config = dict(
    num_hidden_layers=11,
    hidden_size=640,
    num_attention_heads=10,
    num_key_value_heads=2,
    head_dim=64,
    intermediate_size=1728,
    vocab_size=16384,
    hidden_act='swiglu',
    norm='rmsnorm',
    norm_place='pre',
    norm_eps=1e-06,
    positions='rope',
    rope_theta=1020.0,
    rope_fraction=0.5,
    qk_norm=True,
    attn_scale=0.134,
    bias='none',
    tie_word_embeddings=False,
    parallel_block=False,
    extras=['some layers without positions', 'local attention windows', 'paired heads', 'gated attention', 'exclusive self-attention', 'value embeddings', 'hashed n-gram embeddings', 'a smear gate', 'an embedding shortcut', 'learned residual scales', 'skips across layers', 'capped logits'],
    init='trunc',
    init_std_qkv=0.0209,
    init_std_o=0.0259,
    init_std_up=0.0299,
    init_std_down=0.0299,
    optimizer='muon_variant',
    learning_rate=0.00699,
    lr_mult_up=0.884,
    beta1=0.95,
    lr_head=0.00341,
    warmup_steps=27,
    schedule='wsd',
    decay_fraction=1.0,
    decay_shape='linear',
    final_lr_fraction=0.05,
    batch_tokens=[32768, 65536, 131072],
    max_seq_len=1536,
    doc_mask=True,
    train_tokens=463700000,
    max_steps=6404,
    dataset='wikipedia_en',
)
Each number is 128 + 32 x the weight over its row's rms, rounded and kept within 0 to 255. Layers, rows and columns count from 0. Numbers have three digits each. The size before them is the row's rms in percent of the matrix's.

# layer 8 MLP down (transposed), 1728x640, rms 0.0299, rows 1480-1516, columns 384-511
105:146047127045140146084080151119105165150170169074078121148120072146116099058104114131147120091173147123130076212139130207109140164130164088036143161168113149094111159084107158119131120190123140130186134068123134151179153142142104157098160118137119129021154108118116140107177115113141123121150083117162140098154127167149116116067104090126082161110119198123175122133132183141104107183131
118:112125153101119092087114125088116129116111098096100134108110152137146098133117131086117111113130151147134187119174140135180171134131118099122166156134143062096115128126142144120146122101104147113093194125143110136105138084086092130145153124123115168120094085100122157156116172145134122125094165172120114115157105157143129136157156177128181135113137127137091104132104114149159100112168
099:122117129081106203162139069079153114126107053131108113156179102150166062151119150179081128101127158134130137180131121123170092190152094120141079117221081123083105144093125128066079097138158147160151091060072135136140136188106171115099116140152095166104077122194073175133166136088097181103136102105075096123095127131097121092086132127127155126149156166137101138197109051200173131154166
099:080117150103120164111113172069102090127143119149142093109074115143115096127140171131092206137126136101136102122164146112102090123106177141113094129159047116137125129089138155081155176159078145098158133160179169123112109119098177146103186165148141092105155068179099124171084104133180114103169176053062148102129141100106119092187118137107172103097102111146078162110174130185124107112092
099:131115126140104109141082088158168159142119103140152109154116148109134132149103113151195140104124169166083103132131194144136112142077174124138087128068127058143136159107117123056141116163061143139046120112099091120108097154137108132166132140102139109116117086144186096145150095093106090143069111072145125163088145119111111170117150078117133145094136189082130142205156149200095128123110
097:145141151129169109144103138188176200124112084136122142134106110096103121116131169085107210087185147121116147173119186175170135159155075126171136113136069175111106137158118134148088089100128132083131144150126109086131175117146122099138087144112085141138099117164136128167122116144182162158064111113137163122155151106073171132141124129135181194157114087101126093173088114149165079121094
101:135171123153129093071130134121133145127111136095154115128090080092168119136139111074093134118120158109076129168152124076170146067112083126072134096131071100073123118096127158107188110152112123109145129090119144105175139094123104131179179128130113164143163163152099062092135123128104114123109149120134176114172146200178144084098148106091110128169128157132083154108152134119164158048129
096:160124101153155146151130143067114122072170161144144146139169121108152122142144136158168085078063124118138141059104116079164121063103134118177105101110094135126136134084138116149116067093135095192147111094137137130089178160167163136095142115068132104135133096097105104098182098092149151118125116100159115047140098072130171129148167146151085108184116076134156126080136113108211152155185
104:113106071092133148097096115141104141020114140126166113125141145122135125129140156143106115102155122170189134087124135112114100129166111115083105070097152192145156112100131148109141137132162109105130082167114163119126158129121139134164097145099141159166106152122126119090117157147142123138081124143140054118114131162111153189180115141097051140141181182094170117177116102115101110119192
101:144122202151136121111165119215113148127122141165128135095132109058085174147148105079156136103143133159074168133142186156114102096117159148128163095108194103142078120136152176047101105114142187102166121132117201128131130164120145102182162157216147177111159091134148099153129173153146184116172151101100188165134130125109117166139125104082137106129131088125096090108139162101130123103142
101:128057165191182089138090139112124080209132135169092148202129159088117149136170137148119143098094123088079084088127064133101129128158118061122187127145093166120074067182128108118113143151120119087108099133145158149133138157127131147109175109099143105121144106137105164138093180107148105116149116100117128168121147125148132172086120173134204168085132101140124068096150099162153115118121
102:100132103192154200129160145162097159114129130152134175151147141077145101103118146148108138156064123108134069112128149156161112176092186101104124141110160164116105181151144109142138151116112090101148128149161135127173133134145157150115139098108111151119155149180114145142101141172138134125101076111174124128033136100101153109188101193116120064077131131128157165088153156107125134135150
103:115120121135134105075160129215166175121137145177113141145112107113083130148151185097150161147166129173136089152136176177162108099114120185170027144123063117134131133114148126193180078112169087111100101086089125163085091127106094103108066124144145157136113106102150132116114145107078104138204122094110119138124147125132128138107128157125135167077131162127111100128099106120160092126114
094:159135116081118139106117200131112160135118106093131120130137136158167086067138114155153093082118167170091118164128148122115137107107100062206167212166091105107153132123096148129197175221116098099119162156105147107169140127194166147112171083148132097104162135108130161129193159082102152152167131136077155116153111129107124100165210104137159156111104117080134107122129109135102142127088
115:187073089149133104073075117163139089133088134149153117208084122080099161107147149145112137105118106123129146164087093107115137155105063140151193102110086117153114143132143133095150141130122162117136096170084047147133129190154141135108083124131077091132121120128144071136155141146139134142071145113120151153086124124193106111113165108160071113161150127134168119117088095168133128196111
100:126139171125150108119162038085181085188117142189123101121173150118131136199147125129183114185151107122104126126102170111178122130117127146116187112147180125141084129162127077086124098116155119145116143142192143065113131102107106077102128113125165113054157150112133064072189078133065143175189144135153138116095121114121128167134156131128155179095167106089144106116137154112144064112173
101:134063153050152115154139175127149101122157112143144095156163162100056094151049084134173078171132141112094168158095117121142126150123136147138158120088113117148057074107097152139152141143117156084148132145098139148184093168206106187169084107121134211110093106096165086130140161163179121075118162175079115110131091159159133169163128093142106073108173125139123125133119142108067108102161
101:194110158183157103111143083131134089076156092100110121188157152142107096119134112104099169160082135135125138126154160144108123172066138098170124119152089108093123130134069128137171115124156168162137143127121199135161071151071088143089140082115171132093070094138150164074135094126135079117134074088091078105162103152166157119110146142062147148172088099188161121099100115166160109163113
098:149147107170170157147163090093120133159105157116133131079189095113083081069115147139214140061147138173143152147122179139128064127151159090113180107124150131161115145116149105149162093109119099097147160157122145125120159093133137085119098124057154118111166099176105123103146097122133136136115176080160201120101124139106093128134103113175167122094141132147135119125113090119127092116117
105:102110153123131126105118167126084147117177104164090149099203132111078109139044124124144128146108160125098134107164059057146196126110111134147098148138130129128145120133142128140098135115119086121143111133158147107113101140185112149109148177147125107112136075157188127184140067120144131088039075114177137104097150142125168165122141168117148220123113120109198113075144120176081178155069
096:136084141113128121157143132148139108101075204093159110073134100074119100121162119153151076072153137101103163142069179113136124067195140126094102173113157111145090130119166175121148102128113094151135148071102128151167104083136148107115128104112098079104158151125078102089125139118125142149107125146115131113135156068179082116179105132140146163093107130113096106159098167108192109082103
099:124152177068117166156105166113161114145107143115099160130165148135096195094115112131154155170070081074140149134201136066065154122167113153166122143161076090119109138136149172112146057171148143131140077131098155148157144182155114115128155136123104091153145085123104090115129097100168091136166142152117130092186119114181095124150078136071129143094124175178085094120142128101174125127168
102:119116210151179066106169113155126122157151204178085101169097119082153108117126162186152119145117150151157115099114155134087151176149131147114115145185079163188082088140149122150164127172133152136127125155095142213131123160099144175145116156139198128174158161169137165095123133077106102124120095141101098138182131074086153139069122125109053091164174109142078155147165133120097131104108
102:192133108118187098113171098152122100079111225123135198149096166131088143084080149117123129118116113125182159139146107107156119111180131129136095128116132103156125165179081105146116155160046102093135088105093136135073096183121134110144110147147065181170118116120117132119135111141134135169114130158068137117100112125131128131121173064192085150068114200190099121117150155145139126104153
102:130153105064090166109117181143127099083134155101150140164147067145157118142113104147146097075154123149067137082060181159113152115097199151165088175096102087107177088227173150186116107106146155141137090139137094092126150003114112108077110110126148161082065128158193110130134151113115086151133103089084087131139148101140152174117142138193147119109129121141136159065132165166095114129129
102:164101134104087165131096148072132100161129111153185099192151117132175120128075086099101110147107148127132175109078140145124113100101146162079179144156142116150114195144113142150154098127069154150161179151069149105151147151120110157067104148081078078137091164114108145087148123187158149054141176104176094110144145175157145175130118122139115161123152113137080108100155172106106106113126
102:090119087131148099096150150118149158109110079147099147166094095139128146088144141115177153144100107163105192120192165139131113080209122140077159093126130143105133126154158198123155122152112148143169110154163127108093101163119146114113188161148146150178133111147099168077102087162129120125103118115108120117134079109064135160153092082182123137136158095115217108112150112216180134135084
101:133138102137137120143085126131089120108085119131089116178157125137108108103101122167174129167139089063162150113111179108127132098106154093180131141134078150114129166140104111201156190145082091162143189065095089157090124169079148162124107153081093139139141158159109133124087101116169138154098096043131089090120135113179133103087136138127148139125128096101132145057108120135098145142088
100:070064127108192133086132099120141128145119135083111106127151124174131122088077178160114068087121125148112127074127073224143123187163124163138141124106125132066112144113088138109184128130098109158092057128117139083123142133076112151167158106146126137169145106201127083126126176172117154111158172101108131185111137132173150082151076121090068181180095164082094159124082087171156159128167
103:125057163070193128186140095063115109149144126113221095107154155054134143118099145127124124115081096125141203117119149145148088103136122142115106122095174105176121115113090146115149130166141135072140103126177159187095134134107084086156151129167127122101107152147137091076124064094145089161106092145128131147155111112090139088154122151121077135173097147105120161097125135141085113117117
105:100089120078094089085169185138171146118105092142120104127060123038179175076144082157160134156072130147135120145144116152154113169088082164098125152139143085186109110107139107173127141160200108134150157161122152193127129144097143119113077130171150131164107119101094152114173057185108102138100109143130124202236107162108058126076149114203073081132134166138165100131140136165165094098108
102:158152089162115141179159059117154118142148093141064139126070103111136167108136098167130129083105109112175116145138123126149139108073111036092123127126117107149123145115088120125128175166072161157113141160167062162170142103113078101115113131076147060145129129168131111120117147102150169142124182141165086148125107080142125099133137153143100098107127190085123139114100170111164110132156
104:104162113124141165161120127129074143165117130142118121191092166132105112119149067150065136119067152143127128089176102105148141149159112160102164162130153101155170126070077149071143134138099223077113087143083087151123139157144130110178116095118161132160125118138081209088124135103187082211180060156143121147153131137157158153140133141115107071137148118089085121094135177087104106125136
099:133100105114128166167122158144128097140133139122105117107107142084115099095141128064159111161159135128154153131103125132148135110129115117107163186148128204142097077139126142119134081142154117033144100177214100123138093098140116134091078132142152114127119156075131180131130120206059114125079144133103123187138131154100114189099147155200156098132086121151121120098133163123107126122088
105:148094136136163164108184141129106134115181121070125139151088191159156100074103138123138121111161177100092113118162134141095133146181087106111083124131082167143204151149129129091104138177127118086107140123155114144062136127169132210114156064152181143122146162161052082132106139133156168089108141097126139115104102079151114083116113126110168131104181121138106133132162196082090119152133
103:087159107103094184088141114160183165094105113085132081125125146135185131089114099082166104111140078078095139185123096134146158183116169095120097152120135124104072089088135078119154112126135138139103121127098104142142139069158152088100213060108170130097126150124089107122129138132099097148084160093134090138145138137134131104112123070164096073096164144174140178143157110184153176118126
106:040145100111143161134078193092141112152129163085155072113142146154152141165120071122120047105206096109114122139154114159104171136119137132140076122148083130174120129099122108184099107094116058133117117141192169178104147129174163136144132109117098096089090153150128148128145103087090092126154170110063162165143134147154077090201145170162222160058162162050176098111134133141124114133146
# layer 8 MLP gate, 1728x640, rms 0.0299, rows 1481-1516, columns 384-511
110:115159159178128165149096091206160106087131190170106170200097122123133077130113147137141093127153150147170089174130092078117098078170081144135141133121149139114137105142087116138151111128148097117128133108131179119119152151145105171102104126089105106176167154106120136123186076141121144143082144110122142155091083160131096066125127103160078126161158127077127151124178085145080123143111
098:125118154109189166138169121093150184139104162112069167130088117132129104129110137161107134131143127136203125080168116109093132160178134162149105169106108071119167124149113126133115142189128077108183059173069111108168103166151148120186140111132111164202151114137159141204136145138171099146121137045128129158148112170102184099062159095160112139140127123138108147128111120157160123156154
103:149096150120124109160132146084100083091136144192162117091086126153155120080174085107157068150156108132152106178155135138114141124090118132120147116167167101079114060130099169108106140117099155092143111114133121097197159170166123142132172135157093128129192074200115182163142150148142116146188111145138096097146098127092144115163143164180145092101089129133118102090139117158036185144119
100:109150110099168116113158135109100118120149125115115148112146111087107147142183090112119142139105119149170122136121083124173082112115075121075174101137120104163126107106113154102119155159097130132148165109136142176140040122069112084161129160084108081134103105112147162145107158181092077071160170123156107163127132084167128163142096142138053067098138131104115144156088167130183142062040
093:146160134170103111088121113132092127103137150161077126128090119162204147098099154154182120139103152058127148086148111105095085099121192134033078110136166110148159104101096144128097150155152155106167146162146116190128099199060123207083136135109147132084194083135146109116115126095129102136171135129117093129082107125113141118091155166115094111134081081119130140099155190089078153192133
101:110106150180118162127155150149136156131120121115085092095109159134151128130150092109168109131127172073147151126131105122097164154156106090132129143180162080112136098080115095063127097142133164127117179089116133141143140148139072103099149145175079148136122108122121091131108120161125096139143130101142208184097082189117087181138111113115176100212127119128157108113122135117125146133138
099:089094118111078131135127090134113156082101077134096084099107193185105146133119107114108147133113145154195189092140085106131145105118135167087142104153116107152130118067160118129151117115129148113169158100106096101122130189165096129141181157089118088119113111073153160174127101123191154062186166135107086105142074147111109128146152137076120100125074167137124089238126134067118103077138
100:071124106102100134118143128183176124151104217080141198158100137111141087146098170147158111192120132119136161123096171064132153106122112064114108157130127199173153104099120090138181122133127160133089144164136113119163167134161171136153127118165130105108125144117142133198107143161100091097119141120219148058104102110144128085102123122068124125086126073103124116140153083089144152106154
101:151141149136139127122161126158112040151122093067172113103111154132128143132108143173104181088137097168089158120108145145103140081099094151136166194124182140136108091117125121166108124145079135142133175123154134134086163106146156140089158183136094092076102119107174118149136184101147156122165150116121163085183070089203104168122113167119136109140134094144137084195111182163128157133132
105:141123092126096117111152175095165151165097093095115137125091163185137099111126071092118154103153123141154224131081097168063146113115159136123157124129169194145105117076148091114136123126101134088148138117125160120096104159144119174148115117126073178111146062161108152141095138120116130148133167138129078106167132161122212140161167138131106134179040135134099082170110070101164134120138
097:171163157098058128117138123159120161158153107168148172132071074097109150171072115192131134148130106106102092176144146093129096069147205133160161122130080079182150108104119184115128107138116134140164079131115111137088164121093136119141135131128095092187125137064132123133138135153163146147117141118169142074174110196058099111151105149077159226117141126138108138162203127043143127204144
099:124183151100192077155117148171085149124165131211149166133145188189147171063126194168153089114088114103130142125054162120109131165147094129122119135138145069140150109134095132093085128108099146091121112137118064171092154109104149120116107125123110152158085120120110161112116110167129189174113100180182131157133093111176152154142152139149151139102104146137118111123104111127128171154165
093:107135100128150151146130128154194111105072130083153139176199170107128100118123068116138105194140125150169128167145141130121097121158137158146133135140150122151112083113167124119137092127193108154092188108167050145135090186137166175168193119142075094113184130066158169176045144179196183103158118113093191102168104108129152079155121121195091194064118164093140103122118139088119092062124
112:172106130073171124120131118151132104104119147113187130165157129109132136132130134140137101157124101104123118112120161142158106129136095148156170150174169124118112157128164157105140105161082160141153156112079100148126169151088165122055141138147110071138091110142146094169172148169114140118103130143118160167127134132145122161153164081191076074142133149148111108125100127189157134213123
104:173125114096130145219105162126159199171116116113147123144170172124097168109129119030164113136170078125133179105185078080142093159081135120149165164114112157176115109106179127133084093107118074168089133142077133189100156081139144127117141160135102167128135164174176137131077161206147083123088185149085100148130123106145112088139112149135129126158061173123092106181079144153114162105069
101:093108140202175074088142161143180092079090149130177142116143145191137099146126147100143105203120137118128139138147110139102135091140107113181100119135092107125076141113116138181109066149113098090150144147091132200063206127152179145158095117119145170210063138095098066136147149159120130079112124168088158112093124088127108187055094169149136132066164132134136110125116135164185170125106
101:130146137147140133145147160134123090125155078147092201136129085161104095126137110132136145094077134152109171137147196187120185133087149132127125125141149074173068079124129118149142138167162207110161118156143181112181135169110083165124153136060168157138087134114108197128108118132094186145187106085102114068195071103102184111167148064150106161118102123162148094106090161151140137124131
097:113175160161142077137155120142105113128078093135104139123134170118103136119116131047117164157136115151122150133161127112170152165127134076125081156160129134146086068137049048089117121153172138138162151057143117138060129159126096175068177121157159082176126133095127082132103150109090139115126164167083086153127118193101103131111107093135159130165131088098143149138101109128095132108120
103:116135099100140103132161140046162114111163191099088166153150102132055146174123138141213162123147100063144113132155172131114135134158097145142152147139094161084118149147069123139093109164115133135145122140118182114121119124127124155160172186075135136081135108092134122091124139100180179094056125104119141052099107156169163148090078091202096060101160150121195178156146161112142143126169
097:124166129117151119118132165104107069156132100122136120116118141160167107122159077181134132101146139090086157145113110147127149141101094150161120139130154070089188121125138139157166129081114128089117122101114161108128093185148202122099130175142173093098114108162121124049153110134123099097161146159175110159134094150135140144187173161136109110168044105128149138149104103149120047103149
098:117112190108197052169142151171075088096138108102107163092156165164176096176170110102125093135144042142148079112148136124092150126135098095099086139114118132079111115152139064119118139168165097116112155119108112131076161113144171093196174118150113152134108153088164038102132093150144077169187161107136171133034156148174101108151152143127116154089095107131177094155136136128141155093155
104:170181156152084104063167070155112107123073143083132133121136124134155062194162176112091077173166152088118160057100174080163135083141050104123134157112152105127084109121159153149167128158076192111139180159134124100156091121085176129108158070160140134156118122115156080167138145128112107092122117126146121095123100162105104103118081106139177120103159154056131123143139092055122164057132
097:136120066099085144160145109154125162120125140123151189114177058132076191093100094115147122101177118167121111142135125157086083116126177109164121135072108153163099149131142154168142083153079135199070146137138079050160091121146159088138171191147126096157098117124137164136119155153122099139085147094088077163204144114108102131152125132176115062136136153125137153135082116146145114083084
102:160132064095107090091150135100074140086116051106202150189062138098152056133102121143123117144141107134146145139172159166087140069161116116136134148106122080190125151173145131105155174094123166210154180101105146161097165140100166100137111104113081139153143149125140088182120105142153109164093123055114133160165147152105181103164145141117119103102128125093140063145133112165162117149116
101:100174112150141130132147121125152062124162171120137135104137076143098119126157138136151153104145127149124112161177116109090116197160035099162119085109112150134156056128121146067054132113157116161105098135119109186118137143084156170158194151186082189049123102113189109144126143133113133089159137194075062159151163134112164126148142154132143155131177131103156149108125139094101129099110
104:128105164134097127101147151097114186071119112098149115152105158127111076210139126098089121135146114139099148090131147105117108138115139184127125169131071105125140080152116115079178107142165113082115184080168168142209129061130135188135164148089152125095119125110150158238156140162107161156148152104130147057126138121145200084148148080121109136109154120127113114144089106105134103106108
101:082160132127145086115193124114176080160142140123157153116121108070091128093180177112098145185181118168107080145176120139169141142115150110104168145052097106062098120127059150108156110095077137148171099098159122181095101075134179127150083136154168121169141165201180152101138100143184119149121111114134104121154162232171104192116121137160159148121115134163085129069070098105123095147142
100:167126140140156152137071140129130118142128161127112122057100086090096070153122098083107135096107116094116120107125118071136150180104164112204130153183077085117126155161085057152120182095125150083116126116179136085107194187097132092151105136082190073214185188117161157155129140112187072161158095128134166115137174140122119134143192137131079103107152203158130162165163116074121109148143
104:156128137162168105171134159168188134148078155108167085080124095166130111178142111087143101147093139176133077166120107104094101126174122087098089143145079114167150172106104160133064155133125095144134095172146160065130144113134115141091160110091115085132078126133178114106084184170165176095135102141141133110162159164130158126128150108093116141129153114159076119103137151192152116173147
107:148141131156106102113118140177202129162105151145146108198146132139148128071143152124138124094085146129141096119113145139151121096116141104141176205095113161146185105112140133162140097124138128136138220119099176163110079100162151138148095118130138122099167135184166152146161158163201151167134139138107149124110158121126200158095135094131145172063116104180136127151106115168142031159088
101:108142092043111083067060105164076184129125113082102139127171153171121110106082160170133146171122109136106145149182153113120205120113154147122117155111148109086142152089130112142142106119135131108167106141144174077098095143100104156161198160062147086169112080126089181101126099127081130132154129154128113099192145117210156088111124107116109127094090106054184092141144102163153140119083
101:126161185154143100137160120103078166134065125090191126118144071135104092149158129142096166142135112139159149087102153118109149155164147174136156090092153158043143145160142109154202174112140155158149098180166078175179128139133165054119148138165072114144132155131133142137112093198108156172136184145099103146150197147135122136143080140140143092105199149195126128164046147064158120098151
101:121082144100110159132117146120153113106143079148089113115078119176123088183153185147104119179184153157141143111129149187169140165119132056116148125068057108113097081147119145130136177154134140107125172169117100081183143147132081091117100099099132133148141161146104099168181128130098132107174096136111138140071137128152154130088158147139139143127126149194107146144095116131113071188150
107:138157139155154099127104136106092090133076144175115130155126128099084068126144134228103103167108090134078149212091159065150133102148155109158182137139167167157069099171145070142136108098125132109111122085105144109100132160089173145112084107084138146172170081100192154151087116128118154137093116158142086160136153134118184212141163128115138079145111139121125079122115147162075148123145
100:157128183190130150083166106144089135166088127128139128176112127145173194145139135154162090093182163083146204147143105190182121149147141099129199126159124098108128097115130104118136137132136144126067123152073107150158163153060135127108141072126153111131119093099096116121120191136137100083151159097161117130105157109095103085124171119130077086133106118161124168114155158159099115171107
106:127137117158137126158149132159153137164162130126118087146165145109111183180139179108161146088126123141115189154162149198137167185171117119115065171112119155087137191147119189133117105089118120108133044133119097147097083135175106147113130127141142103082198157096174129156119179143148138093113150193145097128108166141154083132127144138076126090223189105165138093131114161156136203156160
# layer 8 MLP up, 1728x640, rms 0.0299, rows 1481-1516, columns 384-511
109:148178143152171145151114116202143140106137147203090125190118126153146111104141184154093098135167118104162099148124064163125101141103121128132161116138166125093146139081057139118139113104123126151129094088133176136154165095115192117094094162105126131170139157113068110134123047111186126149146115115152119118113103120099103125032130102171123159163114121141112125107084107128102135081097
097:137169067075122122106111084062128157071131112132122125136122150112090118117117088107090106178126173065133184176168111099109148094118157226168160208115145110198090094117164111108093188129082101172120144149076170138119162135119116099169172162143158152137110119144197123174091233196104164134102139149146133145136072148096101141122138184129105133157121133117108114112137120116103115178120
099:125070096071131167189143118149140117096139128195154118131092047135115154110077161121119148143177122117133082168161132137155083093155166090089126086096091152102091134085141157160146123084103161049160085170114117133185103146195112198128133130133125107154188099178112163151102086104194125127127150144111139146106090118115198082109106139164070121090136133131069115089136133230117137152108
097:080140185111097085166103178082161138133121127103120134138135078156139154096122111133094098107115150120105137148151164179144137092093089109139146100121154145182191094110115136088130138151174127153093115112130120109148152109099181129146068182079159108114144145128095127173142179068156082173143159142188109116137128095109100134121135101153164160142085152135097116129140130152154134171142
098:135153127116129165095132160163100072153194126141121094121125105167185147122135079175141141156144070150148141150132147112135122102120204117042106130074115098136176095163156136122176090195159152143109139130114131131206144054149141124134078098171130170098130113143119161118121098161078091128176063072086092088083163127100097117162109136131064150105139196136132069130150114094122125170142
100:074121155095165036117158181132122135131080129153095173182066058104106060117170171200157176158064167159110138115133158082080121155104104130091172110133098102111135102075063120126149151165116115130126148092109115166131108103089086078126136139127156143191146089160165116122106209130139151114098137093092119128157128125130125108090138153088114117092143150156151157196121170117155111144133
095:140170112135129108096161176110148193124128138198085104086147157134115159106162099135121154120107115139101103134137122099121177122112084099116167135070103132083141134181092132139162092130177152097118147070082143161195161138085102087087131130029076115158120102145121101132171139128109064082210157098083108091064116099117115193110110168118143139161131211170128108129208105115145132130139
102:105184088159128107144102150114069150039165124101096121059127118106164137145152125120050100134138090133101164055084111166085092157110120169115130097041164142040089117110174093169156123168153158112156139181116058155154105119122106123089173116101199097147130154101103093087144152173128126076104070092113114104145157141178147165113094138115094129096133100135209080133165132135126164170134
099:116129143123183143114091138161125085083098143097155144104142115094126140182153154163118089080185095073179133092107107163098156169080071081125131128101103147169156090158134069130121145137105145078115116132145171117093115144122061100102095110118147096138095072096150076169159124156141151175080108137138148077096135096188089117117067138113149124127147156158079198088110121136114142104119
100:165128126125088151164109126161134177186154110172152148092184132085108102153121107166136115134097117109161147068110110152170150175134116164165139084127114115163071111155094153152115120187120124127096167118155169124159119100152084025098140182142144123139128183106123152136109097048143070134116107119126135170149092187120105127099115134122112110112141126060077091128092150102093113150149
100:132117096123132083114040181072154127173147121181091119123116118098055141092197173162117080129121114072120079146108100108128141092132117124140196118079057131233134106129098132170140090173097144192095109131142088130115093195103157099197092150128116126118171208165181083106183136143058139086107122107123087110132131137044179123107098161071105152099174130158147107124147133136118112174133
101:115130141138077139179122142142133168115133071124111126152115112091110113123158129143164141106232139153121117114182117104154090053095095164100120142174089138177109115172146132151106133124228135164093130188187145133168123107150087150125190149124160141116152131156191114124156164130125121165176136143052115120076146190116132127098175087095116120109162110157104131082147101111157095093169
092:118133120085139119129131118127080117141113098179163165160116117131131166106125178107135126123094129103095078137105152063096149144167091118176149140164111108092101092136089119171202126143096074146138139114098163072131164134169180079175062126117110117183144132104094099089167143151090125107162153130141133146139051143159065154081114099130146087106147110159124086152122127106141132099059
105:094101141172134124077139160133138152153143111098093108120175076119140117132136087131142102132119157136155132135107115111125125089112135161125039120096094169131145152140141138151092105137159132092125114113205133133160104156170113155157120142115131171155118125142119129153098132141145114130137118079131121110132094158129108119095071149119168135071089105108109130182173167134125137089181
103:086143104152174097092106073149088166123083102166148157155119119096112025172063147137165119160101101103178092117134101066125072117092151090193084096090241120114122178108095161150134170120113156136103089179142090117202129115103123112141106106109183112149118134115125093138151146223121149082099109138156112139068115137129115192093108163068116150084165134098148097138142172114184152105116
109:047107144176182090066175122102174117112119157114154120170169109208117074146158120093082098155131167137090141146134142180078155069161103073174209180130132136128077112115131161173127055194130092113189187134095107170098213154172177144157096116154136151140105152101083095156170084152090193097126128145108175132101106091221116180062106114097105111088148147176099132137110140124169150129134
099:108107149150180083147120118150066113123147127136073184116152111126131198122128205108110158109197137159174101140089086140169065132131110104162119119148103086091155155157173148102136144104164114074116170132100109114147099173147116052109110065158126133130182086157102157174108151109158135088126162177084132152108082149108115158133092091165140080190114112113140127165086116163190140111126
096:067148133106111187133142099092146169149140130111085145145160111093121067108155116142107147158133138149178100102119122119079132082150101119218188130088178084103158153129122064163107097139084118102090157072137160159152088152156148113142116127133115140159137129128108146117135102127144077112096137104113100133112132127097107137136109126149115139193104160181134137140139115143162177113061
104:111135109111093131138146107077148132090134135110142099174118115130169146110103134103119117085163137121135094165152147139098157115115163107108127096111190139115106112085052153144157112160178113162118134102128138105092146130101091123133129157145070145136199117098097107167192062168158095060102130107106162157158142152149145098126091118129069174133114118102113135120124072158090126149078
100:164082074140152121138115178115097139115160100107211081168129107163060128131141083100133093170147166081138115110136121094104111078154114167107095086112081086107126183083127145129152095096089135182094138120089117101126112099143169135168131126124116075104114158085163065089109133152110166130119137148206135098230128092109121166146139173086158132105149162063093142132133149161090162130104
102:136122076132104149106168107142141178113151184143130095136142144110071190167121159127077113091111133109132109152139163155099099117074109137122157143115118148095124152097116142120145132144149087080149068115106163164126155100162113167042083120129123193133192063110104130127127130138069136116070140133131132128110130068121090077103121139145098133137085145203180153111116120144070107149118
102:134218111115127101074109179120099143127101121137083127139125106204118154120192181125126128122119173183115147110074101118146083125134107111088170135121133170178122150144101135153178196145101159076121140134165116114143155146108113135095157123157195163108114152100155134126117107123118112178141111170131148116121114122159090121115120063101074147108156060155098113138130132185166150090101
103:134098125080122105145140124084129099127177103193110140123182152070095136126119111138124115114161118171101102085107067161156115132116128126150159157164120134141142115178134170126122167116118116159122101166122143119173111115127136114086185168111143122106152166174172144167104187117104099123137079154156152167191131159127161186165137185144132105070127139096159131155100121124082111124111
103:109082041169107180125131134076198096113095138164137125067139105144099104145163123122087139131136114154109142112205182115065104135155162169085119096166128136151139154122109134107162172149109164121167111145154119116117134062110112153087132150105089096118097107084092093085107156111158148186145115067124088094143112093140121155157124138125110118112098098065125099141101155120140125125151
100:178104140120142176122107105100101122149086110151120116127159106121138168142092136114114090127096127183074120186106104110125107115139149097080182082113123094117062162146149127104185102171118129158065120134113138100090128088184087142099183113122161100160099149100133111112117193129083155125117120095151128128116142152188119124084127163117170137141144148076160111120126143178067168076084
102:095124152108091105124152198138140115151092145167121092156114111122181148119135156218131097115152153126127154128089137099127108078124165130152119131071167086140121137115132116077144120145124128179134160133152104147078120160135167139140116167087087123134129072129062131140130148099162126137062130084131086115164132121118142118135165142096117136120139082168128065172140135203236150182077
103:133090122093132142144103121170142150056123138148140186139074180135126128109141108153142067181064141095189130116145125099081124144107080170180154133172179121137132112088148069083068177153141124153077135116181090105149153110082131107158118140151123093135105181134121095147141100108100126106169174115151107155166129132062165098141105143105086140074126114082140076058191119125074124162082
098:110107105068143110127176126206169131146115135113100155113142119151125105152059132096101152090194144103115143136098114146118148135147148143174069182119132153143119139127154119160189166145164157136076214139150135125111072123135156132088155167186142098150127157129149146119109115117065127136151145147115193169114170143096127127164110165137097196108119165057150182088117101111168110090119
104:134121136106177164121148129077129121117177103128114131097156134049095149135097202106160148142079158101093197139072116133129123127146100196169167068105226119147117116101118138224186116124152113132129110172113139145110096127168055126128156136154125109120103131157115166067150077095109097124077119167151128136152072072128149162074129173126164085180138175103060140028141106150143090078217
101:129112142107125128116179125144129172091138148195182122123092116138110141101133150121078098148070118102066112107170192190176111112097159164079099161115148124133151098050090152158144119178141140165063109106079181116134082151126119098166156158143086103163084134164131131129187086080113107113090175118106126089089118136179149137122142142184122102140122136136096079111069052158176067140172
103:077157145158188203122151112130220174155160151109191148094114174083141104116168137134124110078098091118118068137149136135085117147114134124146147123136108113098105189124100135118117118084121117098165069116136083095177132094127128135156114101148072138104134098116130145046148157121180106155106145135110081205134105167128060101096096206142162156105145168150134122112116122165100099103134
101:170117144119121106105172110153132100101095132066103080174146170143097169141137107147077135102112097164180116141148163062122160144099091153096123146107151139133156130210114106032154094111060119125082169114128174141139149120128139124156138180121115135176116134074154108160121110150135136146154121152167114162095156113126138144095095121152108103135129103123159138141175124144171117131222
098:158093121145055126123192164144091133148101140118133174191075146133153122106143061138165154133111114148117124118090153088088114112168117139143185119153163087166148121065164141105094174092159109073135096125135181120143163120136084112166112099086154148081151132130135081110146087082103099129087137111097164149148127096105067079139117089161087070094196156134124112117195136131182167090126
103:107125122110139144141143104170104151077127094100099065083145131157116119128096111047157118108099163081160139112151139152134100150108164126112150134140076153127204167129074104104126151126097082113145141104109153149116130128138065162079119147122168159098188134141081130132149147113139112093137122132127155144168197116164088071086106135117168162096128117164116181070173131147119104145149
100:118103191144086140135097160098116141136133177154183108128154141108137154057197123152104131163142117143170131111072093187130120080149091142156101144118156114185103140105149132146095154126131156127105178135146119145139100114074091149134084097139148103104063157168120155122160130098140145138115168129112107157155156204077113208149119136100122176132139086162051151146136169124182116139148
107:176116126124116105102126164127106057164163157151118206099233130067152115117145146139139140153112136106144088146027056212185132151088109170135135127092148129083109118139135154131108154101127164111109137114130069128136151064117106195140157146164084146076134166116090184165136163125090058117125135128131148103087124194172097083137161131096135137145154108129148136135128045151106176080165